{
  "n_layer": 11,
  "d_model": 256,
  "n_head": 2,
  "n_kv_head": 2,
  "head_dim": 128,
  "d_mlp": 1024,
  "vocab_size": 4096,
  "activation": "squared_relu",
  "norm": "layernorm",
  "norm_place": "pre",
  "norm_eps": 1e-05,
  "positions": "rope",
  "rope_base": 10000.0,
  "rope_fraction": 0.5,
  "qk_norm": true,
  "attn_scale": 0.107,
  "bias": "all",
  "tie_embeddings": "early",
  "parallel_block": true,
  "extras": ["some layers without attention", "local attention windows", "shifted keys", "gated attention", "capped logits"],
  "init": "uniform",
  "init_std_qkv": 0.0229,
  "init_std_o": 0.00489,
  "init_std_up": 0.0229,
  "init_std_down": 0.00244,
  "init_out_by_depth": true,
  "optimizer": "adamw",
  "lr": 0.00175,
  "beta1": 0.95,
  "beta2": 0.95,
  "weight_decay": 0.048,
  "lr_head": 0.0112,
  "grad_clip": 2.0,
  "warmup_steps": 351,
  "schedule": "cos",
  "final_lr_fraction": 0.0,
  "batch_tokens": [65536, 131072],
  "seq_len": 512,
  "doc_mask": true,
  "train_tokens": 632000000,
  "steps": 6467,
  "dataset": "wikipedia_en"
}
Each number is 500 + 40 x the weight over its row's rms, rounded and kept within 0 to 999. Layers, rows and columns count from 0. Numbers have three digits each. The size before them is the row's rms in percent of the matrix's.

# layer 4 MLP down (transposed), 1024x256, rms 0.0785, rows 968-1022, columns 0-127
084:433488469590492508561502482552457479510487503502529459518472441516526526538534421434557528468524505441545456477542449546517489552456456576511519484443462475446465440446511599495453504521485489557508444453489447470537528475423479486456473495510479525566526453510548533498535551528501596523548519465489509500578542539546533507531551487507494538506504526486481474463501422462509509516443
099:457427485615460509499497547546516520558534504523456510526474529521491503541469538477517472518514479518449480521525447502543508515491490527533507497563557496468535563521478427447510530466458449523461464448499644515496465516467543522549476455486514566486519475480487486510604420480486565413453509513541517475546558451534456489509531478469485521501498483564526436521552496462553549495519
103:488455496518427476476460497505560503557532492510398477519433432472524487492425538503452478462546513493511525489514476541454522465576490494539483582459600531447561550465584572454470502528537500477505450511518534502506438418562513451454530518543448504470501494415446542584492540460438488497484491552471504491532547533562510444444454462415509473501520467555458453489498478517495523554520
103:511535506479442423528446500512469504498453590444470463464495468525486456531486493577453484507502480526481492517564549526446513454474535588492439505537550498441552449487487489470476532496509469404495521492456451462535530504550401466461497449507487530496559448512603515549505513531475463537517445508523534448467474412462413530472535503525512457481624451507493478431502522499530478584484
102:548481483512435459510585552486504495501523450560541542483471486496454532511543438508477472585557439494464567512427494472465540494490528480447507537525487460483507446542442471488521512567518567520506485490577563543458507449566490431455449526577480476524492525544447506497480544500477512448499492518569439496475494533518437524513568523492529466470432586493508434500494511516483523443491
084:506493526559544545447470526541456528550541540496492504468446564527563505456569471479457480540511551459474588501520533537514549479451505505478483499497500500488480538512446488542472485521488529493544463483484509459522480528500456615492516505568476498421554479387500590369518513424492478501514484525536506528427487526535465507519523464553544489530524487459555560483457523553570474520450
106:521523502446500539531500515495521410523518476481513525522449457494504588488494453459457451479510499452477439438506512546529495479496444535437444480444422484500496455503489407425494533508410487517486526511549563464462451501596549504471481522484522453523531433474461493494556507460436540439502515483481493577409510453527528525571539495495447492527542556510457547532499533569479480554465
090:547509515569507532483500518517477507503512479421499518462420454422503522490439516493515553527534499460498551442506607481487443532507557508509521518494558503499514497513512414490542444507545558433480498502526465488511440495521552425448446487506507541444550534507502545432540480538476480474551464505513505503450527484441566490497503471522576491457483514470424493513519527502482502493538
104:494536517498475489503458450420628491543519543556433520498544498519491406529465524494518441477535485507531444573554531467488563472495447498512484551466569457580580486462418498491493471562539505532566474512501423430474536504531509470517416488504606450500499496472515510473533588477447517512468467487454552527472549505515462469540464504565549533446538499446559493455533458494543560482549
097:454509499491512526555547515525512431483514467475462521490464534534501591460464502521443470526517549518471534546485518460495499502553482497493505508427453505501429537546365491524476491566511545530503532445489519524542498487529521546469473502488416499502475450506536465532594532542581472503451483565558551499509513521566435537462547480529488492536509508521564511436461496528485509497562
092:471416544458523555430499594497455563520498517490516521565469439543493460436544470560584561511489485462506458519489492504530558546459503429479484497476432531462477438485431525551521457499516484465486486511553420486474537502526477575482527497500491483506480477507489480492446516523512533549525431437565511470500471478461421587498498494583491490533503486522474521529528451486487495524456
105:468517569492526509492572479506510473563487506479465488536543488444597578538527519407479441454475482514492500525518515458514498476481489552494410475504493454530506527548505508468472489429577456572475503580556465545509482462501526483497497511426518485543519486453457526492464546520481507540527472463549434457508541503543453501435504439497537548519521508503500463500526529476517492357464
108:473505547445497594486521539472551499436501494563490516538467470475519466531532505597479488485486529508496487480526455532503497456515512484484422470542505520474524435507531456489503561440511424499503499472501516443475486546497467526474439520474542480525480480508580458452496547500546531478464395480502488494532512491526529499505477471585446520545492520465530535476420468542507470496487
101:496532400514500476467524484480520534469423535533509461558501497510476466495573466387525480489464514461506492424556470524538563415505435462590465432455514505549485493540483448466504492488503532457509511499501480487510456519488467470581527535481581541475493547484502514503497533474415549452489464519509480554538488550478558494577484511521521534536500518573522505585544462474622490499443
102:492411549420518476493510516534461447491524464542446519500567439500581559521492481529485463542491521400563462502470562502446460435538540489531520499519550458477525442557579507485501506485438521446470537494524501483480501490487467508398488519451513606435430512474540438544496491546439521498523573512457484469504523444439512435540516529514426484482515527429440599526500441471476537554481
105:457504523556505484512491601465468561493534515478424468537434473501483549512396530487514460562578491464530487483523535547465533505454443518530510470539538511488466466498523502554535539514497576538525546493490459530466454459508492536468476499523551495509462443465452500538455524519539593426466591539522488528471559457533537473614485499460566541577533468389440477538538529489535488460470
094:418473473508499533478600487439566490579436467416505556549488563441479488502528444481528537515531520513499468462435528479535460467509565538484559420525525528519558452479531472500526485541466550451486492521477556448470469506545510496483559472478492496482436534442443491436505523510531456473520536468550485496541411493492462558438434531495514462509502476509540591515553498430546486438510
105:565611443546526404507495491539495452474504557542496547504463507522508467547523471542497500496518474553488517529537449440504471447512494528512541572473607574500474529551505499561499463554467529445526524480547522534492461396495515571538504500487567478496593478426478533518452526533511487474526494517514549485459361495460494496510541496469508451417490428494467455525457517604517513460518
109:487514502556518504542591524528418519519593455500454560461508552505476506432443460480502598517559464606449490557433554467430499532505508523478467495554461499548479443514496502536522494489543475621551464451515523499444510527517546521505487458487481517516497431520561433513578542486462487494510505460504418516471521445534496551481474544545465465464439543533516514518515459512512472385414
123:542527463463450576495510532594524451535498438428472489415502549563520450474592446500421508519455506580407516479527531538435492515483453512533453455430480539541549539491526414481517586519515463567487508532501500541519464559476534544536528504486518513530508528512495485535538503563480518466495477495493422494501530488450486514456469432501485427488583488503525522537488561481494535463453
091:508517485423408506542527557469437503478506531475486479519534485470537491480499479553539512499494526498457506559575493506539484513533480487510488466459476525507473506542508541523439470564478382536514600544428497446482491457500466449493522516496511496478523510422460488507467530436502497436522558515553474467480501513559469496677520461543514462488503512567554508495515519512581518484556
100:539495533480487548508490519464484568444499474479449464512524504473444543480497420544550518501582532487531612504482532515467490505436478474418556559521421573516419544546523465419525562525446464550383465476516449485516499461436496551450440588454490401509542523539526453563463512532528509536532523536497513504471498403500569416512554528463598481575481473479492513438496503489530528531560
027:465407472561510450447453539505487557507555494504510613550483479471500500507509462478434534531617428528555498491429434479473550559542525526556499482579507462571467495568498525526461468468514485519549486523452462452508533510460520550503543535534459547445495544532505497460483511528487496498503566533490592487527444467511462554508523442575466485502456411539439531542526476522439505515561
099:439457512535534505553463509483469524493419477595515498532493458503497606531488451523480521572484515485524508446504546522574462492463471449448545459447497620542511470457516538475535459469419442511509479542514465455524505467503422458547489585480543478523527482496502560529463470446574490481481484500473463492490481464563475493511495450540500605535531503485488489462485501546518507450529
102:509452536537470479493439462507522498505457534542529506560443500507527545537529538497456464548455523473448482502545478543479574517474450477497405533555476500486508593512483527534507524544502551542509428523526465417468494468531553496472441515505554484529502450569485485498469554540497485474456592457413487513535464566520517478535431534437568451573545503484521454452485476476551469571507
086:554540505530459436434481491509537529527475531458494556496497537496473516481432523511538581481530433490516515488485522503511525474491501515447534565549469579565502508466549466512535519490490454413515495474446499548500502438529586516515604529438526454487514530419422579457460511495541515515519597538494554465530478507437509544537536472435439572546523450551568477493484481515483514564510
097:436473507485454462476507568484543389519496480473446512471461561551497476539542468506431485538465522490487529484495527434545537490481484534442504523487511467523504481501471527504546491453519515499549551482512562508504506518462531449463524466422526494460525407541514565488556437537546518474507502436426470504505436512479465438553407541511472425470597580538517478539503495535539563543505
107:557517472494447538543415577455473500534479524519529553499497482558441492431459513498482481461554505497523522443451539562527573442464491489492533462535526525547537476489463567556507566508480517496520539462569475489415510491466473514516491502482572504527475480383526473503519483546446493449508542528489474524531444531461501497534488505492472480546535541513511549510524485423512488490522
087:545487492444460601508557474457535416442487484475607474462487519479541502512563517467539478487472543536483502466515535516502510558457470587511456533538532549490558532457537494523483476512511456480465528536599450476524457509473487500509474541504409451487492529488462493524467540551532505497492521514607493410544469425488541489471485477518580458483493469492551496533520487518541521487547
090:538490446521422592557463472473542525471495532559522480476514511435538472512476565445497521496478460476477479447507428519501491517509487462473486491525486563575544547503436498503446464462506559539565528571495468507470524555502505520471490456422552506449492480533535490490546465539475512511454454526450572451547470528487533437517518512565558495506537481545481442503564524573464493508484
094:483485551435509521535433484615493478536561490561493415467455481505452492507502532500462490558532533544451542476481530528525462470510475521505550430462468533466477406546539484490523471508482454423511493546479477494465454529496541449492502515509489533509557518515486583444547493548510496568566477530375550521509565438524500478515516545442510547557541565444474413479535510474474498461461
088:478500462483488496521565478469523492572491519534494552547533583535498527460501481523503509411504533491461495529466415403494487557515493491485496586536537500477458539545473453440493556507521497449482456516453447436477553482535492484523488433570515467490554532539437475538499515501487500517469477525534459586530471549429570518453516456451552498460483563529516468479433505491437424503558
091:490537491513453515524537527470494486475506436530476451519445522520530511508515456570487514487525505476490552505474529490470492574543479454431562505458488480432484450518521556430504515499557527506556552446470438504574533440510447500447495455461559514421477465549542464606520456546552486542501487450408489455446537490506459470499473495509543503535550508565529530492525509468468563551442
099:508496555523466505556496521411515442486497474510494511455522543548555500553470476497503512575420508507511477550517452530584429563501470488474457524533492516484508446520480555458390525480486413492451508486518498459518491497465525457517504520500524543441503534516532480483466499505529524478526567519558447558521482554524431514443579458478501491462508537466509549449440542452433411553559
085:521493393513538442505492521491568507521465513563549444552524506484474521521550455506505441558453524493539493505507502515549439493506563473438514444490573486483558484585521460505476502548462498503552538550572503519503500524527481502501476475516562499494482574379476518556463411488515483482469518479524492552496457537469516543504502464530480487454467485539514470459533505507486492553547
103:496485535466555519533522463529490420432546477513516539536515552543475563431449473471553457434491426551477447519469428561466409578511459533521518479609578556494539547470490499481468513446518478566439473497467545525454536585517546509499510446477577517531568503528490523505521482468546423456477562409498494534510488554566457486482513521488502529520470577534484525478506508538515465512446
095:473483497511558462524501481427477419480531469540482481473463532569485489456533480501451462492516520522539442489566409434428501476487450458511589519457473567508516478535490537491435518498465523497477509490479471526538511397563543486469586466437496515561519508530536508486553550576517431488536474464448510472471476403545474522605528500543557469544506477502533504551546429522506502517508
100:441537430557456490517494373517509488510530512488490562495539465534502540506493496493513494536482513506514446457517585443544504416511456566442517501527464468465509541497393475480489539545487417472519456442486526445485456471497503514540499414515552509477462399574504472466517499447492510507499519467509500546510510513608462498496550577520420523524596453480516484562515497511510495567556
105:504564523510540407544510495536484521427465504531528506547516477500522518499526520505490442473452490523504507512455537517495519521439526556512438572510455474429469489477543546414466547480554448505490531451461514469538451482485435458531521470508519525492467451548525575503583535460519491517512499452521539475538460533499533456436522467520545437514459458603501492466540528496451432497482
100:507546405562463462560543508534404446484462481505574462479446456511543453483492526484446447495554497486454462495475505485512438533500500526525462495506528452480495517498506540539507413521452542520498542488444469486524475540517489527595543467489541600479517571534490482490599491479480514430464494466447470496475520502526517389448534524534519560422548543492461452521408483503518535484501
102:520551517487447485558502482506448584516536522469499494504474516510496530519559501537484526518447526489487561517507537584532480522467555484569443551498507538481414450540494531514525591539533493429523481467496574477509526496560455510500490478476467468530510528550481482518398508574510505451484467578543523522477551517509495535500530473489446486517539430469543442463454453506465461494531
102:491439417599458515552489469434494535529443509490502521467447527508532485480496559476556458518515484545490522433511451526489507525514487562455498482614489573557499564523477501540478531442469442532468499558493486555535496556490490516488510490466493525506420437526606430535483500503465513442485544544517481409539507441524513461495491507445451481404491540513515522500464471510521524479520
111:493476455514487458499549575499546541435501437486534472458530409477513549504481508514512498548495535568527545546552533531520495485536427516501499517536442509458462485492436521466528566503490563447507510517430490483533401461533482472503534583489532489503520587497513549461451495535453541533451546559515510520499508437495520557568445495545530453543523501507465513528466456448473498524449
107:486492531538445523505499496456531434564515547571489533531538489477521541512523519469492517515481533497534504418469566550553521551562468537487448472500552468525512471508551489478526515482488545476550468491496499427583520485478441499534513426511469480500488533499450492549524544466519515478381495495528560428519480518513617477480501512449501517512458570503534464465477559538548479458544
091:463426454437509513547489523488462522492476433459482496473470504501564498449525529540542579497587540515486485519536534561514520544489418518468500505550507493530472500593450510512527618526546502539495513523481485580579461452509417496499451460421498501498510471572561450562481513511498515464526509455506504503556497441557521487534459496455511452536531509523490521515442494538563462455535
090:448584533514480477525552538511577503536494414559448524578507516490446488473585451485481480462572492496421509507473477481479479530550567528438441453496599549512479452491486470484541488501457515475527459476504512509541449505441496497454524492507450535548466500530461503485522446429500435489477519493581489524534510508526540529461539455455518471466484501477463401484503541445489541539496
102:526487511527475463528537451503435554457548443547554521550536500467477532508502489517522523498456529570497536502498503489534498509533466462447445457521558450541518559533513452533462497444499501508497470457533452428567519431511562552509462483526489482520393450484482466530440608531449510563474488502552466564549513485481454582557488419476464433458488543448484485488552499508556492452535
093:478553543411440508518494520504575498461512480532517458478525538433407477485509521541500575543496502531465456539456491493494455543472530516502448469495535506553522575513495471454448479504508458507487548455390451567503532551533499478517556505502512440511535490485549411500525561442472572549493486508529462453511524531504504545517516457546471516454504468520523514481495582520443538582500
103:502537455458439478598519482479478490472524455514422519492456506492536467452480518462473568459498468501461504483500584483553521564522555568517541477544483516512522513527470498516478570516488505504547518489503629531454498561474426498494429561507489505441475489472549550506510561503447468452483477548459528509490494514435519460535496512539480510463477533519498489563493470482420498508473
099:489522454518485468591411500516532464457476503420470519600512520531480528436559507484482511534464485496446548510442529495458514482510572498495490438474478512504515483471481453457539506474529551471568527562509534567459505462443538482458501569494511499496468471515547495465520462502478575541485510474522557494521483556492496556478479486502516437565456515501485460533550535553545541561486
088:438471531584586512567477489502508531485560428490560469490425522467526506484503508455482452571476451499490482572486480518535501545496482532458488484515467518517553541462433539489511490503447394517496425505604484429542463490487521552514449532501472557555469487507530522529537489522535561524528529539475559457521427432564517507513540492519544420551539473550512518504464430524499547477529
110:497479474582510471435538475475517499413485488560550474490489427475457490581388463493459447494494480467536498466542526471491505513549522525575499569512493458532419477472463460480485487519445507507493570514568536450436454498506566447407482473574501559501482476500522545530531563499515564500438484450489484467482460502535441536437498491500536500484564508422494497474497486533494464511462
098:526483532504433487549478520516556461534490469490525535487553572495491465521513494450509527585504567452589471500474467598495455542462566507492511575467486603482514506464447465471569529467491491471537487458446535536458489461516513466528491504521494429494414521461448488463459501484568479532431504546496491427536544448437542521519399464464453567543474520537474435525494554508511536521501
105:531539574482488420509545540476542527536495484512469472592469538514541569532454455496505537456534478499492511505616485538506448462536560516553460452523505439481482450454455444471485565468523497569471535474558556563476480436459517548458478519469526518528419507463460436462544516482508472506502496445606483510457469473449533553526510549483528508433496493485542478475535480463481417537432
093:475483502493479565532489485508542591500484461453455532539558499560572492523489466489537453512480459461531525515406487536575527473438482485421500469554400512542488560508528469479562500499491498539503429459529541517477471439512524471534522507499530591594456516476565414573444501520503426557526499549525567562588453454472526527534582492495459515450455554476421498563548488477522473471453
# layer 4 MLP up, 1024x256, rms 0.0939, rows 969-1022, columns 0-127
101:551530494494512491453460561493587492456506477423542491463481513443524451519537467507502501596461543508442492480573489465497498478481446487587552569543521448533537444520539476438478575480537507542430407547518444473458459502433499488468412505524506577461472525436493506468464522463484514551488528465549546494499507506475506490511510519462497617470479502569472528460572483498468505461533
104:516475472453523477510487463469464517486479528514418490443427493473524558525487470493477509534427484525513524470512498391488509551513478468531580459480464410479528444503545405503542442545519527445479473546450499428537539450475498487470536458545525520543490543479534490448464478482526541510565536492547467479482426426503468475496440550556485506529495472511512512418533511479495556520493
099:489488439521541534451504534479523469497525570528441536396520506517591538535535516443512497494485535480438484461538528522507498557589387512466461424460395453485492470566550518501484478582544495499492468492456445548484483403519508490448515484434473545447460484520532506493469490525463452505478452504486546435523495444516448528466493485487549470540536452547520568500494468496460503503488
105:460522510490502490510517548534545463473460398490480461535464532535567478516504488508460475501461541514504468475514502516451485483571509500518464460450546534443512573629508453566481494491440481466508538516522533448509492492485444481481462540476485593530517488512409529561541430540434482535480527606475550530511485444491527508490515546502516514526566513514467527486408540499462537477481
072:537549461488602535449520411488552446521411449526478511510532482458562514485497556496471466497547475614560452534473500499490487508544424496555445497540537466496466488472587463464528451588473492514449483525521508501471516571495515495514474416444491486496423495533492458541492540477503518500518474450464428436578494470494504496444465560466578539490444493464455417472523502498511502494549
100:478467480436553502454530494575526426459456469478560528492538568451510587575449489482510510469483421521496503491601494508456489505512530502535496494479573502433508509555494399482551514466469449557525506534511577486514495498475455485524584525501459446493505570482526526500530513476490497480506524519483515489520489437604454524518486585484578495474487465514513507505456458537522452520492
086:523515547509506514546494553576434520465491508482527562479502457502492484491530514512522461470510405522474551499522555491594497505458512442488461493554586453521424538468562440464436525501534471546484542537504509463511520435528505506528508519528524515511421466508583443557421532516456533520529491480494500518444499434464417503562442564468520527504512498628561517487551459538523497461528
097:504450465521522497450458494493445497512549534502531563491529523470532492527483512503503528483504468509526499509539417497526509552517508430495524441501464502468501550437522498513523560494418440529489434507445544543520508520444537499502426600496420547448432488482466450493427409488449527545525500506539450539484532550459544478581499562482512501513475484546444454514459538422534447486492
098:553448447459525499426501548503421552525555532492482520504558483507530497541455491507583598472516435438583564417521504540492476499428574532523505545510450435506527499438517459450549451443501496479418453484496539439467462541500531444498546491427506556476476567526447518491554511496545475490508505549502482475506469532483567496525503574433492468463518487532437491491495529512526499511516
093:542545442530480480490470467570451470536556512545503487530466566421512481523506515424398471534500551523534512495442547461499498569519558508570492453511494440435442486467518444457444468489422547554464511494515526469506456497489471473497502447556516551487472486586471499523470518485489527488465471491462522473497564507502523493472507471447473577436498490487544435529506524510539520431511
109:522444572464559552508489565501432463459450457471512461484501563544576492522470434511403461526483521521522549487533548561570546482597543390523502478494454444476517486515520576487528547501471436501524517536552496488508548489490503511475471488508531492509509540450504527517526491549457487541505551428522578410468490512488490516530471499465477407499482403491478433547425509496520463473446
104:449543514459512533474516503508559531521514413461571469442518605478471479514547533502527527499515482485512574471493484505505457522522426509432538519582445412450501537524457421489568454432489459506555497472510465451456500501503454538485507541473499438424397541485489527447446414511501543509421506516466546525475501480578525554486446465454516517530486505542470476525488475497566468548599
102:611554553463472508560514485527468440487511492453485495477484546517502446512518480461560575461476493527490557480555442490455499490468443423552516494506551478541527525551543469437501520526482525563529491548484570502475528520520480484450434494470372495479499490501492528518456551546556424486441519475483564418547516454548451540514426531522472433518463475452523437449533479376440499525497
105:570464517491562528519526471540464498533584484467466451413431486475523430439518460496501496553491489589511472535491510504386563517500473461469500479506497566480402494458489441511479517467517510548464476465482439504541519463518545488510452498540530474476553535491453533461488507487542601514516479610502478525490513533512538560460460475596548505536465515534496385500465513504515543531565
110:535495451472473574545491471498508531428482439503586537485501509466511527552545465445494535443488555561503473502540543518436520509593449517491533431467460459507570512510521499515524533456531422471486477502500568552462532447467433530566585563510429551483526503473412504519504455526494457490536518465472459541552581526432489506458401499543469555478525513537588500585495529521570506456449
099:491492509448502502438507520569459513475583530521529539490501451552538453470430570564454469552538460430462490499493474536508579549503487501537435527434480522496487553507481486464520512497464517493516521499476487578487539554501497535514467532490442480468547504447449434504484442478500508461537467617490537475516557517589497542528513514440510529498446544486478418523443429497476575551526
110:500446465500547547476524454500396515505553510434581567493417429515496476487385501531489511507545471612472507499501478599423537511516481498462550517409553457511555532492510501440460442489480514435522509485498457578527512476421443500508493495514493519507507491512483514428537506610508557481505509520418442490540555524549526520477539503493494512524494557503474470540488556511514407524419
094:411384532460529510441607535575509535533524508515483495508469510478470545484452528479447468514486551463499482475500526425478581496503498489461493489467459532529508471553530489409495487471394487458531510506548528481563543493436521511494503477472475542519428517516480513429462506475558476516543539558492432379507439515432537497489509505440563493478480505545576455532545522515463551496462
120:475429489457505518479520516484461477565477434481479476501458454525528502516519509509485509492512493595453493482502481487460525511529522424472478521466462502458507610521505428506568559483557479517523530541522564522519542430465507469434546502515435461473485499493484518481526461525497501521484608551479567504514568427453438547508559502542541508489515426575582474433430517469516445518456
090:483533503474533514483553504538656547461465426498506466435465541477491475473499523535475439488506480520539504532450485530498541513535502541503517536512553491488525539510503424467475464505512561441499482517485474567484556531408508471529478414516435511470491487525544540517515509506523511561482496580459550481527563558562512554461473495480478529463507491471497446478508534505521471516435
102:505414448476575525488540526504450469504540507420549522498474553444442550530384574407425575475484516460464429504442459508552515587561516472584417449483569416495533519447511466534493435459510511540558483604465565535511537425560513468493578502501485589526507514479460458463468501513497479519573482514512484515507496543524468560510528528424466466438513460513491504502490429561453483503512
038:496500528457491521515558501527522516493533436428495529476504448471528542505455520497451497546550534496512482510521522547443539469532459458489555494478493469467455539508484489443488496472472469481485453499524471602419540468487406553520487525485417473480507549490468534432448457473529508484516535519494501483427490474487423578429492577497521489569449457561488424500484501448531498463486
098:496498522502459535500526476569609507433497464438505476504515521503492450515493540487533535499489519501472573535496432516513526472528531520557448478495481517463459487466512492529489561452490438564470561504507506539408482524468500479511434550532430559532468552472458533490435499484479515523574518573427541540485520453462490569540475591517513530481481427562595409477546484498479525500459
103:520481475502490457458464471525446559475566458502553446454529522461470499510529504553519523517524527554453464505485457554418484564523561471530479519515492484554444492474538472515516499492558457522537532485511483502503526499426520473476510508530451458520461445499485469407472554513461568466460501571498483496479499459552493614497515527557482509522474452474469444476492474534446576487463
090:462527493413557550524565506501447440465566446536554527491457459503472495513533458485505447504499501531495529429540495506472490555530450485565461520432451512445515484534493511516505470547524528542493461602537479494432490540480436456567534557499464504404462462483549452505489431468540542512540458525535448524471544523489481476467505499551505455498444449488414433458513456438547523524422
099:510557430411508505508487482543494537507431491438583495509517511478501516486522536462511472490459500469500526481490527490547521470570401437477555503545558501509535449492535512617366518551437543489484383480457532502532465469470445482490513549505489508537535543522481575501448536500570508562529485517491546528505441413473451549497502529460539532502501474492499488572508510474530502474569
105:474475492521486507429484498590581481449512532449497446435549514451434501518460560475505561535415477488462576421431473519499593488545454529502511559498483477437510576519511459516552487477429483508529499507478478523445506479513498601473523450511494559488534537544536533454431487575584496491468526500474481416480499377502494468518480516560487490518493494526515540464455448515522493483551
088:462499487536531458467473477554484556570543487450373551471483436548525447504409493517449569503551526494549456507487511545514499494526569390554462428499520516500538477561484523510552508415492476486458500514453477519438472496483542497549491534519593501544500524516472530432550495467454538473552508499435494531522512512473451492504518512526475611469519526573439490455480509428467494504420
096:447472506461574507496496489553530484515434521462529519510518459460591486559485501567549507497503476560450495549567493467481619508501529543525456484511528419538397533431548486494460559492436411513543481521565533513542534508502499492444506508563459559553438483575505456445463465512526466473492512510468523547519514443538487570507527504511527493594488469530465534478483544499494528497477
095:519502530516493540503497479467474416514531554478471513505587471503474531501544502472477475573582508471483500480549492495498505515548466474459486496512460482455423559583555525427504491503548452485535537482518465564442574484544446522494480530483483471517389520469475447521493488551499487427486495520538539500515527499468413519436539472507416475478568456510563519489501480473501527443555
094:502461484551548550499513462601537487469475487440467479460513541488505590459429555509510553538492535510571502483496472489522464458518529462489539451402487481481471499546508532479467524485517478460494426449450520497465554527520492443542535446534545469461416502518532555491519503526590535519500555524498415482548505488581468512542499534497584468471480497523445424498543472474490472480485
091:528427487545505477459510488495449506519457538468495511491505447530512459431519542569542496537491499509469539544511479487520507510530533530453515457507524522495495583438563471483500533498410502469441491556500510532500494522485500449502480454502395460469508565495514472411470450517501490484485487509435591597468579524524550527499561467462491511463476501506436531534454471531501439462481
098:494435509464468553511539555484553465460488486417445530505548491571485461461513509515488494556490576441548526531450476466567511414519431557513520535560450475505489531540515513473473487543527488472485509527541532534485509459489461500506513460464507525475477486504508561468471451561557586465540489524538474459442491466461530503447485575476528521501450519524579576474481467435385488503513
089:436489466486432473472487505485520485485471479494522450496429452477509496460522451509522567495451531490521502441572508568538482461476445484475511543509497505511510520476595443485476506563575494501497487514459546499536464485472484451529542547535522655454469489483481486445445515495582422522492547587530501490497505505565491534475468590521540442548490439494517542429499445486466537497481
093:481546563486544489477567482582496533476585433528535466502462539468485534520487499567505471483573488531507483511561492453526481589464487470487507440430527450508539491537482528537542553453463476513509484556531471571451475378475461542511480486445419493499478497513490489513487512550466463514501509478498479505533511473551420543494535553582545506502496488602523521538547426462460524484480
097:544509441516553559492477605501551638552507501535431436491538536545462509483417561510460558542509480505534480498465508576537515481462530527432399460476539485494574532543566460469487524497540543495499491459483469479455471520461473495509448501465531508491462459487509486530520497481467539519498478541459515451492486560506480518461488551464493513522532473478507489439473445533451447515546
104:531480474530488466485513484522525471500525447478570503468473483496495528528586471505496565546527539522459483606471509535522490526471491502499502552517475488519433492583478469484508557511483481494536416524420450495479478505488464507514452521491464468494489636492495506409516430517495503563518505492470597472446556443524402527567519554451476489584512491606479469494444485506495485481537
099:592432514481529485455536510570470466458477483503456528483517458506494463501518453528506472595522591539540508509567510555520517510535478427542490453498548465436499503540597526487416540533499444526495530476574501500449452513462522584441487512462484462458453506443446508486460504535491497464479550498470515486550539472517472487411497532509499409469501470540566457499533516437522495516525
099:439510402481504555445453514515565550442480513454520492516571470481565585513486544459469449568475485489468489507549489588552482505528444449479507510489527494496500546452474478425497496496535452432505465571578465524512546477505482509492499564431442489539452455529446510443503470510525475479580462492520464452475453491465497503543524524507566502477507447540533566485476473468491437485492
101:507493456484551464531473587549529503511455559516505478498565457507469459493502455505460484464514477561473507467558492513399494556534512494546489502554537505558528433475484456516465488540526499477523576539513492536407514473490512521453502489477440567503531492393462452545515514527505467605472491521515410468452493446482506485461438570479487439576402519447447516472503422548486511475512
104:521497504525519550558536496490533521457507476466532473426509547399567473494453550501493513487500450559459551416522524503496514497493442497490469443510533473495495455552514467513532523530502515444544504507479461520491549537518452450508426493529475514439514529464514455528546416526469585555445540520471547480513531440512480521504476530480494569498514488460545422482546508551497493517534
110:530510568442516525531535545520528517439461487493505532530500568429448516575462546429480526519477480495488588441524535487458506482548428528512541496529519495458496545475456498442478482509463505517525441396463510495418528526538488479491519513570479533532493488484470527476535463515519441557528489431486528485539547533543469537462492489460512504430515410517525415503452546471480546522528
104:485508499489511545542524569439504486473495483446481555521486470503529523522542502441509487529561467537515583533508510478444550516491531515478505477542443524521469602467472476531498475472446452500512480601471443492445571473573495491502479493469457498490498518460552582497462463515538445498515490540424485436473577492498402565491469477489533475486531473496452551562495461464492465541543
095:496485449503512477481511535464501520523490460529538504590521466479425473462442509573479425531470549526453445520535489496484539519497446506564469541493552529484446484447535463483528415511523473469439399463448494447508566494466574511534570455488435561616492505477456527528493526500548503437492482620470520505512514517508418521469514527541515494462480435514451479498439501539460495482488
085:475464510455446546490487560548529474460525550391517519513479490481500531484521484510423578551574460492454522486563505562546492538564529462483543544455492449466535526437447499474482496426494498494472467482495512517525494458492526522500472515554492583455523534534504484465496472493523479474531489432423478517510494526501524534464555464473578460497502507511520435487520431522437479514460
095:525521556474540549437545476529497471481561484472488562494448400571476513554542458565471483523488543495476540491512593517500495521485505516466540465489489482429436493571448436515510509510457519511486508514515420571405418470435464519484548546540470547457472529472529479485558487486506477566462509566457506490504524542472477522438513515575507484560537428524474527506506518431491499461401
085:481440533524532515474528625524420452450492513454571512534474495497478458502448569519537488486476503459517490458458483416533497474513474499502501527475482538556582448487530562502521484458435529501492536497579554540444568454467445463534499445478459466534470452558505527474472447492505535566515492469443470527479488448596520536515461524427565501468520495539509435510537475486482558462428
100:502453532452525501474483529452525431504452497517569552529501509519533524480554484463466507483505539508497517454541540495488493552534435499471431424428469457459439522473487392487584468527522482475484497493489428477499496446534568525527573498477520508479489517509489514518474457536608490455496544477481464438493445510530507513504507509494539527555510519524517519434479533502510508484543
100:511439504466530456523439488546460485496528523552439460424467483567492495486507520567476583500499535497562516514499494521500462466456538502536556466483561454527497470544457500501582490489529432511500470533565505527486479482459546479564499447482490538569480523443456476420495470528502518578497560565489484447423439505516510453442539504504479453479525546566528513393462407480478543512502
092:473482468431483499455586503478571509544487512531455495472505521515460509535423507493478509456499493565514565465529522481463539483536483477564468461478568483413441495513545483567519521496490543505489488472448492542426513513545460567377459499454541476476518538451522571487510562464495506557487571449494441467535593461500505493475439486509456522463440563481478512507551495460474494526452
104:466500540438522571503555526456522480459484502480512538477525479487512540536473608423534481524509578472481588496574484530542529470521462541484466412536490473531490565527529507468461481515518488492533383532446433569495573454577424484492544473476475507504452548543531534550533484484536499536569495472529476481502467510500429475478492535543510527459490521562516507515488514521501554452458
106:488538546416558532412567463470494547463508442500457477542541516511527490523511565513466466450451565503573563524599572498473585518486507477528424490558508555552457441507526531510472510555463507538499409503509456542476477529454431492455505457512441455450534536437512520464479446531542495498543446471497508534487575495528459522439538511560551458521517508526451455473511466500508581495476
102:481462487530555501482470469548531508445509563507497429442461470511542516488443491521474509482470483523516491503452513466445551510538491540478540454443560471488470563510537437548502508462433396462480443571539521474513543518463475506407475519479540556466565489466539516498448495538534452547471529533434568487574386544562501542483531599466534510512506516501416513516437479432567497519581
099:533514544501521482450518502511533522519548528471461423489482472514416446514534524460465458529534461437433530476462514617529595513541477477552483503422485474496442450515542502499423558513510516476411496550464501546505519516455507439463462543499475505486522408494508454475524522526503536475596580541506510480485499498596499556542547514475562461587391488516448467440441490479523579527523